config.yaml
norm_eps: 1e-05
init: "normal"
init_std_qkv: 0.0266
learning_rate: 0.00717
warmup_steps: 200
doc_mask: false
train_tokens: 210000000
max_steps: 4602
Each number is 500 + 25 x the weight over its row's rms, rounded and kept within 0 to 999. Layers, rows and columns count from 0. Numbers have three digits each. The size before them is the row's rms in percent of the matrix's.

# layer 8 attention query, 128x128, rms 0.191, rows 0-108, columns 0-127
107:496523497470492522465467507518533481465482518506494479475511554493504476534562493518505448465554482524558498449506486537512514522497524509472517496457521517479530494504511466485478510504506531521502529478467471505526489487527518504560485484459534514469496481505519500491465526479468485484503488497489525534499517505478496485478534561521493516498515479485499514475539535502502516471438
110:493480491551486542554526517475491524534530476486518527472496504512500468465460540500505561448516464462528515530485470483507478505488481477476501507513470514513459525487526475474466492523477443511531462509517497483476491516503486498470505500534509508527483513514501509474551502496501535492531483487518484491474510513549455491523511436513494517492504492492511495474520500499531537559527
086:496472511523510487536531473472477488496509522457482486431500495481489476453486533490510527496506491474468513525487473469505543469482467478525450503499505517506459523485482509526505521534472504464514465491495501482498479481479506485496451522513557509467549527514525499491488496506500459477526513492544495503472482478485447557488516508479462477451515515460466516488455505470478500517501
105:499525487452491497469466526517501475493501540504508520531494512485477528505554498518528477542477460490473512474530484505516510515522526510500533473479539504455508486466480509506501544486503512499496526506492511548493481515531523511508491457462488512505501475533494490512486506494516536501416510521483481545503456453481501481427488533490510493492490505519499515548526521509440486472466
074:520504519494485527495474492515510504481503563448530521431522530518516516490507481542489506532511499510480530485530462470493526520534519524473526500509521491484507493493443498493470533509482458477514499497502498466515494517539515488479502476492532504498496495511541481541474475523534533490524502526496494502464454495482487494465483517455491522470514518451434430496496520537466504495505
088:535513500526504506480536514492531498508517489479461476507512488487512476485473550503504522484487526470477499484467512489538454486473487462543473468464491503514491520500533549545543485515506541506473490500511561520521505497478532511569498498503485525517519496514487498492512459478501494509476485493515481515513564493513549468509490468529494509549467469489503551526550483468503483504534
092:559509451499501464492526525504541499486470450516503526497522487508548464520484491513512505491516501485523541514508474517547474528545515528487513553493488436499519446504498514515533503478475472495524525503529468497487499560479527493489532500513495465510475488468559465547498502513484503487493485483485488514486479492481513482509482499472498472530505526445474456508504511460501483528494
083:481499514507477503496487517503483437470518543524474463562468504533509512492522519525492492489532479521479529478496515515461519478519505476510486478510510483501513523524536514504519451495511534534483529486472501519475488485516494500521529506489507506517468504517471526490453523503482498527466516482557528508538557478520529480499496483488523478484458462536504579516500491518475497442463
101:526531539490480525485467490524536480457499531500476462463527531498519523502518494530508478487543505502495490466511490508491498478488472502527479454494508511483537537524514531557507500503515521524486497468470526474525483466514494524574521496461515526480506508533508507498432497509490481516526508512519471515539536508489527486484486496519507509516473440502481494499524473489478471435450
092:510520497496486464502465453515495492480491524518495476458497543537505472493496518482458520474545521476506504518499494502478489465480456499471456541515493518452465497522495478503492513531505502527523480493486459444505496485512474470499508511533544514425488541471502523508478508497487476506562483481498500497527519524494461564512549514515498483487519519486491495487481511503563513497467
081:538507477480535513503504509496519517480455484537449525507492506513526491493517457510545520464541488484552513482486526578459497498485542555485468519501491465528496494495547526529505473478485528515503492473475459493547476487465486487517501515485499512484475484472518491500451502486461448492497497468497478506562508515455520491497497517497534473520502503498488464509508511472515506489468
114:489504452457494482515508495540511499473523543517440519497489503456471494508544529499549519511518438453509495500513524503488514473480506514475498505470517514496449502475493475500505541494479576496462494497464471535508489513472469493494500498475531487526510450520496497472494516509506500474442502462489490545498489473461503544458522542486505497485508517497520530517512499482470510517479
096:517496449471511504486505465528525494460490500533498505503511515499473497495515515474484500480508463478535477523501493539533509492494460476541476486497537548507487518498486498529499484483498534513449487523489478488467526489492495492499499518465530526441490483524486528482489519452441470468527500484491503519523490517491493539520564551544484512506532522520520565484527520486518517514445
094:490502565558472492502497502489482460542502521453548444465519536521523491492479550515487537511535544522455530500507472439493494498506508473474452487495473504478514525521507504464506475523494465519531495503499484493477488497515514511519487507492509495504529512500544538505455481527519510513510491499548492505474543481531483466488472477494474512462492472466455506491516500528503505496527
089:462524516498519499474492513517499535499484446517520490536501465495508513543498468469483490480486535502508504478489512554487470542540536517496520496515507472513557457515500497467547472466522501524532521492496496541524507501511504517539516503512440462522452526449503479498508519514505458539470523463478520450548535496517538470529506491505534482494473492492507485506485497480488493487512
093:511500504490514536513495513481532492523502467484545514436504493514513496527537527511536530458525446426543509485458450511530500523491487493493528536476549485505486496486537506502464488516514481525564508475486515510456474523529489523549476484500507532504483506504509521486452512526498479447502514489506489539514487487469457496502522515519474513480503508502511494530513541490473517514498
097:497468484472475487510477505533538471480526538525456471518479480497465538472518512475494462505535482500511455479511494484473521507540519484502517477479540492502495500510499456467501532488510512497482519497491556483516488497533486480521478513494548491483491493557459485476488513496507508500540515529521567472505518489485524537474501555487492494498481513534540491504522498555426490482488
085:488508535483508497491514494497492503484495509538456468522478474505512509486490494516500512474517511513497479529470523499471478472473515508540461493503485509503511526553557534530500457498515529511502495463460520505536507464477464539567521518502457509511462494509475506473458500520468479509526473477523490517548568541463511472519491506500492510493497448518534531502502492485528489440482
109:453464542536516505513533520465433509502487479485538500518504480558515496478458494471507509489482510499456528526484470502483484519504500486522500479537483503535507546514506540489516450493498453459526492491495484497478503495487514511474506533498459501511517521481524529491480488526511491497487548481531465472490511500555507466548487436493521526465517489494487499475478468476507522500546
097:480514480541478459485502511464505474525466455517540501536457484509483479514505555516474488487496492494486504486469509480498474516489509492462543533477485474453526467512505472462505499551518494555531525515549458499486507524506530490485514482521518502501477506499490508502544514453512542489499427473491512529479534501480491471494486505515452470495479501503526517507524526503531486529454
090:481514546528499496510511529498449485560510543462506493509480519504509500476461490493499513526504563524451527470511515479481513499497552483490458451476483525508489510486497505446505470487486489492507494501510520547505501487491511519529482498507455493526525483480513502505484477505533485504452520505502504487479500472519483481500473479501509517457474466477474487510506490551520515493607
088:511565492482485507473519469521487456495506511539518493476504498483512529498484525526502505489494461485519477525512488495553456499488510473524482451502495533465466507516503511482537497502500497481485489481475488530460474500514503511536562479480482480546439487539483528503468516472454520493485494511501487532518531514484467481512538490514514556496441475476478529480543503514528497467467
072:481513536507487533496492536493462514484496538468539534481526532499497516495469462546497492534486531515462505484543477469467541532521458499506558454556519495472528494478473507472494530487502471501533517526519499488485499487536491506490515494512494488519499522540510488540501507543532527498484528528485480489458460493510489481496472485486523506454494472496451459481487496532459503467526
081:497526515508522493506475451523505512518516512510465506495532503506499475513518489486491482446474498507511474501487518529502454472416475524479499484482471534501487517505520484551514482531527545523470489502461491513529500452464498479553517496470491526494509522508464513488529507479486487514515463506446494506534555528478523487514494490527490534522500461516503508475503467444560507479488
088:530548527518507519491523488486481468518511497488511492482508518482512509504477494561495530501470548519475495460502491490508494493482492491530502447504472495508528504507504530521542492522517526527522518502498524541494457497521521512571541467489474463532507505499502515530486474519494482527473529515479497489515546486508501444500433437484505496523454451481486464498520483470498488457518
086:529532499475525515523509455482542508506492496557507515506517517492500473547523450479478508471475493498500467513497517500474481455470469535522531548526512478493520490523493498573507555536509492493483452485490501489500511488487481517510516512491501553463497517526504556503529508471495530515574468475503454502521498517503491532541522518507510506525501487500533499492477500454532490498487
099:451499505506469503507476547498457461493507544482483487537467505513512485488539528500508449474538477533484547454483480495510500497519561502460533483448514492493500523463511497458483484499487478506482522520494522509513489498505544511485482468488505508513504459543485495486502517466483529495438482505541527503447490452514509449483518498483481518484489458508495527508531487519474512505525
090:510500531489496489485458457482454513521493515491565508472532509558508479459498526537501535510467529527494476532473477474478521480534481494498495543523533477498501500526481518499448472495479468470520472506499517482482532488577478477501483467486482522486494523506484531515492500514489537501520463513484525496492473566482470473527511522490489519485542520516483510503502515546512521497534
073:499480466489540526517527513520533500484503456549458513575470446482489515532514488479503494493465455504504487508508552525541469501510502525539519483479504480527531524508535522514515473495518533505467481511523532503513505518467504510496516521481458500515476479527471476474517513458473526505494486504525507509521507475508531494519518472513496519537499512545571545512525474473482474513474
079:495502497500497502516518527506531507532505438531484492535519451499542463547492508485519528454504490476515519519461521527504460507530520513496502554491500426537509452503542511489531470483492490524509486460474506528512506525493506508545497498507436495542460499476506471475509537510485505515469486454501499469536534475523518491525502491500515482511483516492527520528482495459468484512494
094:491475501509483473474531472498449514473503517503532502515531530527488491536459535501494549557478501506482480546507492464502504489498454486514517504547483529475477529515481522517531515483486517434492514513463471507459527502498506501488526509504501476535507486481505573490504483550494512459464526493468464520496510549510543478489459499484518512493522527472490533472479484525523505513482
104:507486460510511473505507502502508514496469507538459507524457514533492509472513515501514514479560510471550492504513535552454515477503534531481438538484484513501491524529523503495477478491500521543503500513538442453510494491483462471473529525495550509463511491496501506483445511482464480481530470523503510539527521528480507531491506516540503476498508504504501486514524510510562501480463
093:498505419470492487498505505469466531471484497497522524503492514488535495549501507531504519533465503547498469485512526504533477504487496525455516479513488498466505474512500492438540455509491505469508516498530507499462519477468507496508485499531419515537485494535512518491517494568501541473494460514478496521496511480468492480497451520472515489488515523517468448493511484505507526519521
091:508501510502519544498519497501434506508499512505522536494478534488494521456481503532489509493465483517484458444465484491493507528438525473522546479492526484514497550528475484489472520510533504472493508493528498505496517545488472494424489528525493449537492506501512510512469481496531547480545498484498523470481501513530486481494551450508494492491506487502498475549509502501492485515553
094:498482501451490456464492533524532467502457510513480464468533520519509477539509528486497488528526498514520525534522505513490468507559489504513501520533504501538525438494520552535491509500493504536503506527511534498512508498536488488559484486497507533471450510517490451480512499454468511480502497506490488517500493505511497490501476552521492505492436474545461537460515504486488519514474
087:503504516519521502513507494508508476473519483532509489466509515487502475464505489494564495497540499480484499553502527452556496484530486505485472542480490491517452508520523473515494488483505480513484508493508458528491455478490488458460520517498516457525537480491481549476489494536530456527494503518526480468484499490456500527574527460530509481508489544476537490486492529490520527523461
105:490512537453491493483515536527509474488468556485530532489530517484478487536507486526513508508533513508526542511480516512487532504521488487489474521537527459503469499488531496527446528499482451503484490494508524484507438493496512463483486456509539501496513500476482481505480487479461503521483482506546503505435481523507481522525489552501449475467447511504536509515496517485531534477469
094:490497486524489490526471516503489500476491526538458460463539523515485517485487505500511483508524546486488468529472487529525544481507476485498490507544509505488498535494469498494446471515497474493517510512492488475486482512535517476564490472531519515482558511497473502490504524494452507435522504557517507494543570523490508502520472523443477517499527492515484496468464497513493459472504
090:494469497504476491504520527487480476473492543465491499518523518520507521551507462481480472504484491530478538494500493499497458494542513472547507545535498504483512478490469516514466512468498476493520505512524545510494502504513483486576464494476515474455508521462519524500473477531463509496500511445494515485530497483542446493509453494520430513529515481510503476498513471513481502466453
090:535491467483492511517500478502481498482510567506439471472496538518513540491464494489500513548506479490452463493461464492488484518451482515524505511507504519511498486496484493493496514508532513485538504559516510509469521528509481488543478512541504498501492482494468512514482514529500567474527459518494549496480540477507504460493463477486500512485496502500480462504559473532463460520529
105:523508530533472504460486502512497517481474484493540479542519495502520485541495463514479510504505453555509505468502533454493511516494513492519521466471549468498491509502463451487531449511489520477469560483540527483463560474485527480472504502470499470538504504480474493497492477512528481478470519508506489496507531460510486524435468500490498491494515521510488523504473468542506490496535
099:516520503493508540504488460558511520524507469503524503475500477541500540490492534501471524467556504508505487486473509500514483498501475508492479459446520517529500526483527479464556437500576517512517504476489505477493505515512523504459540490520501492519560451526491483526498507483497468505522505526496514520493512498529513526483531485556515470481476521487493540497499509538525477469481
098:496530509486491521499426485512491490503481496518471489492548501463512485509512509484531509501532511474481499509490494530478513483498511503510485501550501521475488481517476532514502541552512486513522482472517466531544472490509524510518505425563512498491526520506506465473526495480539489484485513551511471506481493512470524541460485524549471528483443459529448513491481513527487492498526
077:536527541504501496501435455525532522512521482526462463523528479487494503491478491484495494499475496479486516561499503515500485440484472511516490456515487475516495500500488494500562475532486500467500528492463518497503468487497520540522530470484522523537474469492480497476530520520507517506493486510499516514529504499525515506500444485478489542496484520517473494455549493524429437508494
115:475515504479509488473575516529519460446490479510472477446508517488509510507547474516510478488492514525534486520512489490508488483538487544501487536513532469520519482524498554535495478510494536502477499498491512528499536496505489471504515529445519486486435489515519541540465501502485516461549474475491511463523501482526500521523475546475473521496498524531509486466524486485470519516488
128:487469503471484498467568530484511472511485504480505520463494535508500490471513514513515478535501520493530486506530495510506497495543504507497479514541477481541513473510528520542454522472525486541489470514492494483518495529520453485475508493450526538499442528503521496471469512478505510486531504475472508477492493535508485446568547517538472486470491523502515534487507507439511531510505
089:527490510532479512500508493494478533505509499467515522480492505532476528459496457504462528539502514527482476446480502479516511518439514524514528486474497488496492520509460442461500479472496487498497513489526495459464525525484481497466488491488467500520521546486509512540477481543504490480530505499518517481503499504502483462529498485483494486509560504495424509529500463533554497480564
090:521488501429479504500510473521493543470487527487539520490526522522503495475517481502453533520491487533499511531500481488495470513465505509478538493524503491513472517507495502525514470467505480545511520504529514527463536534448456531477468452542495530483460505490530499538481473507489540515544491478536502475460476489516495494506498516485472496472487510478448459504518486523497496529558
085:453483512515490504519501503478478489486507541458507512521474477495496522480498486498459519523507516509478491438483501467517500505464548501500494474455517490489492519494479448447477518509485448488461511540523501475471516492486510490430508533517473484551521518488500522517522480545503527510481480519501490510451478482467482443479516469465498435506520488469476486521485481496513534494515
091:523508535459515497469513510512505487508468510521511455471513523515501449504528490522515456454470504508506518552485496509479526499499455485494503526544494495536485509498495564516484492508468518497513500455495508479553452494513510511538481466511557513454480489511502498499481446428486468480505529479520508477492483507513518545515493538490486537507487498501536531492487521494481487470455
119:491538507487538505522484475495545505511485472472471524552470475500534506522486478486493501482429483513458514489482480477521525521490479484500540481447530510544516476512478524499528544523505499481482462502509500517502528499487490551484533521512494476506488504494522502512480518495515534525469496485526525537510479470506497519445495482504492499522500477512471460534498499548406497492535
080:509516486508505494499468491493515518548516492504508503481479502461511491522512524513517483466514483501529517539515463544507492462544501497475490480534476528515485501498532530531524495510479539535536490477473533492525454511515529511548513425494520522468486468546502453466491529482521471504481515538535532507514523510501508552502510533549521520463484494509501515480495550509491459508456
121:520523539475524514466483514546470503474502454512504481517531496529522469539470493497504517544455504488448473521481558454465521506460441493508554491509510477485507473503477486511536482511492521481519492469497494516484489476457522538466481505516469499500482529473478506515538457517494516494504452507465499466496489529486502535541464489492510536533492511519503482492517477506544488499523
115:528496515525498540494504458524488533523504469498501506516497492513491510469463501483495502509461504486483509505469505508478525483456463468527504453500487483523506485522455472518467498494534448475487450491498491503508480550488487536450532552529478493548509509483489498503484488524524565527535476490475503500479535492531484480505490465501476536476548535523503491534511498539460479509549
093:476494500472542518502503526518516526519453471472477510496465473510472504553491466510516521528531498479482463457485511493523539534489495529508521509448494522509498471487508473493508487501521530496504438468494485481459519507489491489517538488510508493508526533508467525567488521486483532496507462512538518520470531493485499496491477510503506490505521484501489490523454469558585525462505
089:499533490493475476497529506499468467501515503535510453479543511504535485442530497515513463465495534512545466530514493465497474481475494538465485529524490510501510523511546516495510452480498540524519540499500486446533484458507525487483500502485516492492474476538523529526503498489491465476521493494482496479507515495516521538556486547467493511479532552504498543478540508476506506504450
094:509503550507474495517512510478520521530515492488481431466499524513473502464482478484507474501485500527496505546522507514494505508481507459499489509518479479513501502511472508507490508467513456500484485475508511516543531524556467518466507475503554553486487500505539560485485503474522469487494525488551486511476505500449524477556463542449523508503545522460509490493478502480470485480468
100:528487526518504515497464445512500518509478482517454512477467482483477463521465501484508511501529531421514504499510485551523509475498452555536464511528474502485477491491453521530470495529486489501494468472477442495526460473486489501521519458494518541469509528502514487514538518491506458502480513512492495523550533547472515499506450506527493535482507487515495528505491498517519496489504
105:504492487536510470496495500497498474485523470531457472461459490491468491526480500512511495495524476481507492494519487549483493482497500487498490517514505528462512535484502462509487496494527563473479495522477499519488520486502474454567508491490558467441551519509471488515533499476479504486543463493511501490547591529501466476485466498474497510471518512488494539485493488505535479494497
094:518536529510498487493520541556526482541511466506440473504488501547456502513463508518485485480471497483509528511513517534458541504493443498477468467486544485544530483469514504508495485512481490458517460500486510475503498541539509505483511504446528491439481506526500497503541496471470479486498500489489524498550518533538509504531506494491511536490482485539499540510502497483523467491497
084:503461550498484462501493502507525492525502538492499466520520502505498540506473498520470483525506482535485496496509468513461499509512523471530543453507521488510515494493482489481524504491485489507508545518502602503507490522522520511540473434464529536545484498515492440462510517501492516493473508522532540522505495498517475497468484531483484486475504509501480529471514479520454449477486
089:527518535521496491474518518505444489497533486492531481548519508499506485480487467480502515519531472516460511507481493454444484470440506494523509488485538490518504523516479443513506479453495528494492523485501495519513498481452537492466487519509484439525494486494498494550513482488539521530518481489459493458438507465503498535519487483499493509470538514499540515508526500522528452495526
096:526504508480509530520507501490486508487504507477573526459483527531501504499482475508487552501511511496487469466481480498482496514455492481479524465500497530479500565497476464493497467480510510500497503483493483489487520541468486519444467508530484497483530506476477543533482463520487534493552498499494532471479507547527469501520516455504494527452520509503480465520526517532539504510574
118:559551500472510533503481479519526508481523462485523513483499508519513480543448498504506530508452474469466457512503534485479499518489459451491499454518498516509480490483503496523532484494512497475496485506481479516475505516478466536422508514502496506482497484473499547487511475537520527531474503496468532490489517545512471516504484444523514542498494534487484472479519497521500465521552
113:519491494539452516524469471457490491483495451511522523519500496517500476514572491501522491516497564505484504505499510520520516495492487488411484439490515478492467587487484499483491500468462503501484462469540512556497463523483508496464475504477505508508514473522482468496514509499511523463510535497482534483504526489489493535482480512511517502486501508506491455516510516519529507501526
103:489489507499475487530512537497482476501495469496513488546492506449495469560481519523502534508518475542554476511532473461476520489507540515495503470499492557479537478555555487526485540461484527522522482514504505485513520475488496495533469495463537502516482497428505461499500478503476486512477523475459466490488481518507507502511480524467507505460487488500499477487495506475511522521442
108:509465491483491492548492492447490509464493483523518489503515527514495489455492488481498510537514488490494498488496478490506508486502555492524510491485502481489483538531513529444479480496527511462482555516503514525557499504474491497477518541466481515522500504475505493493522488492444489485486561454494474520508542492511543466454487538538482477476504484526475516484490465523460487568464
101:467535550489487511528523480501512473466475513515517478517433505469493501494506562483533488499462491533502471491467509512479533530510518464490504536521512509521531502517503483517497519492434491496496504539474515542508501509487550533488483508481552515476484456524512506504495475531482479492506550488539497471516500452447511523514519515431501491520496485523506514479487501510536495460516
079:490521509479458500507485467532510497497511487502522461497544493502503491475512496485547443534511516514517473533476490552495510504483520499460480501520472520522494504534473471534491470522517539511482461506528517543544502545498499491471514463444505549514515484534534488473498492516457512531490541470498492513523561514530507529454475493461542468494493524533509506467492503471508495489510
102:534505516492470465519473499511502524464517512505483504534495498543451453506540504505454521493466488507451495500491507492530537514479500527486539513463526510469525510498489506418476560453509505518501500511520459507473516454468482509495494504533482479525503496530509543547501486466501495505472501552530492511487539473478470467474469507482470525519514466507512500525505507504544506491517
112:527527484510506503470529493521474520519504522520532512489476513530498522465509511535466488473546455492469496485470522518485520522473460547499494486506541503535502471514480496579509544502477535539458504447487494512529499467445490490515473499506520548479506493468516477497523457496497482485520499466449512491494523511503474479530509518520468522508450516510496523451518516532486481491498
097:481487533488481460495528511499505485454501506512513494519497511503520510511507486514554508513528491531560484539475504470472499478476536530505485454481528485513527465534490511487508473435473481487500534484488516488558498457490502475536497511480479497478516490472523491510514492526480481492535533500443500461458497476499517504498492523485444515510481435522484443507461517506468493515459
111:544521491546494565449502503519468495500475512516521535534461484559463505503502532479494478521475497498461531505512526486513479501499477513535513497512503507465511478489483529449515521512530535501555496507477500492469513524461475477506543519495460485515505525458518525476497509501535531490489458499498527565501519496472489503513462507528499506476502505519570517500499473501531514504534
103:509506503493511477467485502505471535503466501508523501459463523547512503522483510537497528508506489488515501478512519442477458525492485519525488467483491503523518519493543499472503523479526506516551519513489458483488525477520487467549489505519509513486462475474470552484486496477521516532491516520435545507437479472500503499495511453492492512490492449531545459540463504517517512490541
089:487538473474506485534492517501547489515520481529463462511503490444432517503510512513531478491500491522515486515517478499504494488481506487450511450503459509502500469465487514521495475480446495497483463499544497502499488514491495520470501490521481520479527450521465442500505478483517502492498470489475448477525558551492543535562458484483498492505468495483498491480485494517519519483476
108:521539456506505532498522502518509538478502517508499484525483523509508487486483506503486527478458481537475528505489525503503472512491461443516502497464480493521506466499454454490488510472428494501470436474502515506501460509478545502520514529510524491478497499498484550520518484482529549533528514477466539522553510487462499491540488495476503545520464514530524518519517476499506479482539
111:504517509491474500530546531543527519473530506511529497538511500483516516509445494521485551500508548506537526521468469499520517506451527502530486488493503503521498485502517527501474473505475498517491502490487509486523489491502509489532456489465470568488515471516483473467500498554477488523482524485416470463495476541492510538501497448485495502479499505513524481485439506482491523503461
113:500476580580534487490495493492526514486470515513522518508470492490544520509458481485523523490465502510513500506489489515517488557483480473534519538528506521528488534505510514458497481549511458506460501493466543528499497508531485491507495497481471528483514525523527519489475475530532508513474513520498503497507503512484522466516484460515527507500541483504488522494471434494541449477521
096:556452469525450528504522493488495452507487504489511518486484531565502470509513499505492451539493507504486484497482432495555502503487503522536510490530468535494492528495536485477491460505507500492517471477508516493505525527487474530489465550495488497518479462484453515505520504543512522455469536485493494514503509484511525462510487503531495511479515514538498513469546526475464503551499
096:534509507510475494487451536514504505517469519487473504477524524563453502503487531479528494527508520475509475463488517507512503526492516471488484522485489497513462543489497513484481528542439518495534469571536538485545481496486493482473506508506517490493507525514492536474454484503510495471456534507493490530511496481475530468459523485461485473501509528553508471517490487476535546514521
110:472546465501521497497515495491473472511493489534525510480459488459492533476509525496557460495487554540493474463478503468510499551507479494509544501477512484507497501498473456526488551518504492494485505541508522509459529513466517516473509492490534503508526454523521545459470482530540534517499476508493509497498486491475528521548499497471494492545481518484517472491473499518553519482549
109:496496504506507487476499495436528502461494485505507481434497469520559518511510507476518514513470477535492516505467497513503534512498444490517533516503493507531506497527495429479476485525546547506479489528483522497520536509510507476480541495462481510517496489504526522515508515525492509528516446502463511517502560506522511514510490501495534533545513456539516474489513477428509480504488
087:500512489450500542514496481520476508489504509537475493524511530505495454491455514497519467502495486481567470507522481490472477468470564488520515473499482571509521505510513508489495457512528542497492481475501495499541495543475463477512516497492473556479476469480527494470513463462490512514498532462479480533505539505526496489514490503517502500490500475509530546450475499530491490508445
107:483473521526473500514453501509480533501515485507503515500520490506518490518545463537511479493524506518470505497514507479571494513496507536510473470503511480536471492543490488458480521448450475470482506518519481504528456486491466487512479516519475484516510551445520521514568489494475537510512510490477474538546513486537509433489509530489492511531497459493488458492509491474493517508491
083:512494543533482485473491542463502500502492518478496510433448500525518513499526473496491535508491492499480542451527503494519461513518452471508490517508523498497482524485532486509498588499475441516523531516492499491478507460512499506496502536518503470476494523482472569519493500498556494473515496533502519456488471481510507481499506501496497504506493471521499471523523506513550458507548
110:509454518476458489486499496505500504516468519479512456457464495471471538489504516550497501512509474504488511498443468515533503484481490495488453506524482484540454503506492432546520482474479511503470458473519511492507473509514517500503472512475524530481484503493476472562485491538486520550538501515536488536500489529492501454547490510509535530509479518509493474481538499483456483481500
100:537532488473512494447548506471519490478533472507490477483494466529492529516486477496456470504501441509511527536524509545467509474501486507518495503516491435508486436505537490514497517481493516513522474474448482520503504463498539505513521491500481493530513501438434481518515521525501471475465477480510477472529511524493518492486472522512505529503477487510499489501490493481472428506490
105:530509491523511469512495483463508532521513513526490485500515542513556509506492524512519545516477532483489496520468510483506532567533509475492500516478503528493514539515523541488493498519500520488466477522499556471517466516477517476502513499470522487516532561475484498498475494512516505500469476486450491463517464491519515503505537485532437510500486536490443511581505490495513535498508
120:496513525479522543496471495511505526495496519551502482550465505501504500517501528492522472474469443508532477489497558474469490483487461501500509501509527542510561495478510514497570447529505538480513490510465491482501519489481487510541526529528468505471533501488530487492519449478527484535506473494515507497496517514482518515502449489492474524511505453536501493505463484491491498447544
115:531487520489498575505461498525503519488495521509507521507455492488492478536483515480496490475456496498496499495497489467517483487480497460531482529516510556495519528474525500455547475521523490511526484477443502479468512509507482513534508573538459476477491462495508518524525467494528477536492485530532477536508464544496552489536462464490515515488528477523506498488491473502519499485514
108:461510480508511513479493484525519519533497489541465469534505510555508478517471495513484485485517440531500486511499530481476478498527477523520517520518525507455565500509531518486508479463511492476466502507486485495488499475495480515532449495497451508478502530465490499444528510517516504497499503475455493530528506550489502498491520463442471520494512501550481513538497487431488529530515
126:514509510503515509529470495512499541504502493518525490568498469449522489491520513496518496485505491545480511485500536466495447484509485504509481491537490516472496451484515504491533464510484541496478514513450486472515522522515525514546534568513434479508503492456524492510547479484492507503444497474529488482523476479497534509489470519485481524543495472450449516501492522484517515499515
103:474521532520495502496490513535469486532494517532513495506512502547525495487475481468523504504495522503507518500542523500517468529496531459511485489472525474455491505518523534457425543477444455490503534498499489495496443476502520514514507517510460478461452548492489554478498511511535509461495542507500515511535486480488485499459529503457506492497496474517517526528471485527538502521500
107:526521495487509532472498479506511497494489500510470503525457483485506522509517527517518513513479490526512529508491461476515462537507459501509511472515539493485522441481503530515581476487548467504490539475489518458528514490468495482533482502519490471491534485476534530486509456487543499516504464496490495492480553491487501491560425476501466476489487466510517521494499470534529508476519
106:492522529486502524462472527491480497521479496543491511474495478498514491451516484472549498578485528476519502485494481496470432520501478498476497473515498517486485538452516552490519476523514484482525522476502488489508470528492529507506486517544493473489518478520484523473518518499487524488498532526493540499504570444495475516502478515475500495470501465517509506496464490552546466515537
116:527473530506463481496501492510513542488512487465491452527497495474529486505517460523498494501469501486522572549511499529485478526492519471505466502488527501482507501470499491500523503511510483479552481490481519554503503485494505521506514502460471502502551528487465480515510493549504471576475514490518476474528485523538534497479483487506513526482522459505518476491467495438530465448528
122:517500520464530507525484481529502515516494475467498519519484462526493528525525516471474519492491522505511469487477502491543472495480518447486495473486502518518463540541518534501510511474487461495521492546493456494486517490446483485515534529504475509549495512479464497494533435483513527481495498519529516496492520510527490527532507472500459523534514504549552489515450478464464514531546
107:509551465511513480519506485515514504512498518502486464456480535510470525518508492518489501504504491468524517497509452556533511515597516513479482492520494479519505499483508514542464515536478501461496476450538504495520487505508517505475504481475514511469509497509482539526451523492511497476524514452478479542512516473504500487495535536552532491445506506496451482542526495505514502510465
108:492477513497512523475487483538503461499535493494489512499454454497459493490512512519501521544468500468474488458503471465484479489524482462495512452476518508512458528485481501496565461457511494517551511485477504495496554493473515506499508498492480462565483466502450464512532496506482517486509512521538488514457528494509479522476503458463476484513505541551492495521501493476504504530535
099:461522495524512560495526502526444482480471516529506509521475499519522513535488488530534473529497529519449475517523500511500533524467507533487522545504478495487487477510479533489531475544480504495495553485490500436455503495505500520490543476490526476496489500465519525463491466515491502519497511453492511533512515530471538516482472476477530487518459543523515471490501533516483552486507
111:493479497531481504480485483531514507532493482471539502489524524513542456498470535482512498491541474459492511491500503474460506470489484523461486507514505505504482470443536540469503488540448489496480432474491492489475568485517463464469504527481527515482473498521531506520515501478546497492524527466506518504515462521501518478523532539484493543520523514458483511516542490521482515500526
093:482489497505454489511503533552459490447492483526501496488483503501453496454501532525509529520511498481493509522522497488507502499537525456524480542497466498507518490515454484508509461480499453526552510484523513476480490516497484475485556515518447492497461452517488499515507501484455511499471469546516456532502493492505482530478531507493516504486488576498488522497518547486549501484496
116:515457506467509498518538499510484487472502487521505526497463501494495474478527499470469526510514477485452522496546505493555471508511525507448516534487499513510494489538505497511517473445483494489512493528448481477512580503468506499495483489496456470527463443481463458513533504468503482495468534463513466505499467519497506451523500511465513476535494505531507489499472506512470523537516
092:444496480484512511458499524531495467490479503491509490524520539514513486532530485513503441557531517482518545513528531492410506516495451541481483487507476495540497483465539560531566510502504521506482501461516527498497488502520545507487508504482513486499528481489492503509492469492468489523492536480537459498482523504514506515484535477514519482507477526516477517546497507490492513513497
088:435481453504472459501499546538473481472494469531496488522502516492495474496479510508526444544541494468461517510527520499509567524511516509482489488486482481482520470496459503524501495518476493505484480479504546486448495528521533518475528474516514473480467471491509512461487497519493466498458503450516500505524483540506507522438501537506524474503505547463487501507521512512484518484492
119:466485489474502494532535468493520504459485508532505506500485514484502497459523483564531494490505475531463486482497527542521519503512517511488504485491536515518556525492482471546448504480473468510538479495477468494527480526491523538490504494507494492518497429508552508513471508496467501500492484458455528501509520521506513472453493498505531457474481483496504480500539529443463488489455
115:509528487519538511466492465559501467526495515514496501502478506502456516524490506508502499505471531462508485499518457451534509485471498497514515494512481507516466506482494480473555481522512505470464486474470502456453549528514479499501514460498531487499469529507444527492486473507518470516511503464548484542484513517496468504536530529483500535491512555488495494474502532566540514483498
119:538494482500489467489472489521551500476522465527473514499515525475465490481478519504480502486462479480469526513560494484523496462535466542510524467469482491533494474489498478519527493517530527511508479482500501519481549507506517541499490516534461513527452480499467439534569549506517510509428515509498497517455476494458500520504483527501498504529526499526485510505492488521490494490498
097:484509512496491495519492510545503505493487500498528482524434488559551513495520508497511475513523497529492477518469456520534463499499503510508493523491517541498515528497486472544454496468468481520462527484512502515497515549477499435497517531493502478517541497539495511486433521501499474473522500541517507467551527495516488524507518498491451489488519534479509499499521469506460439479511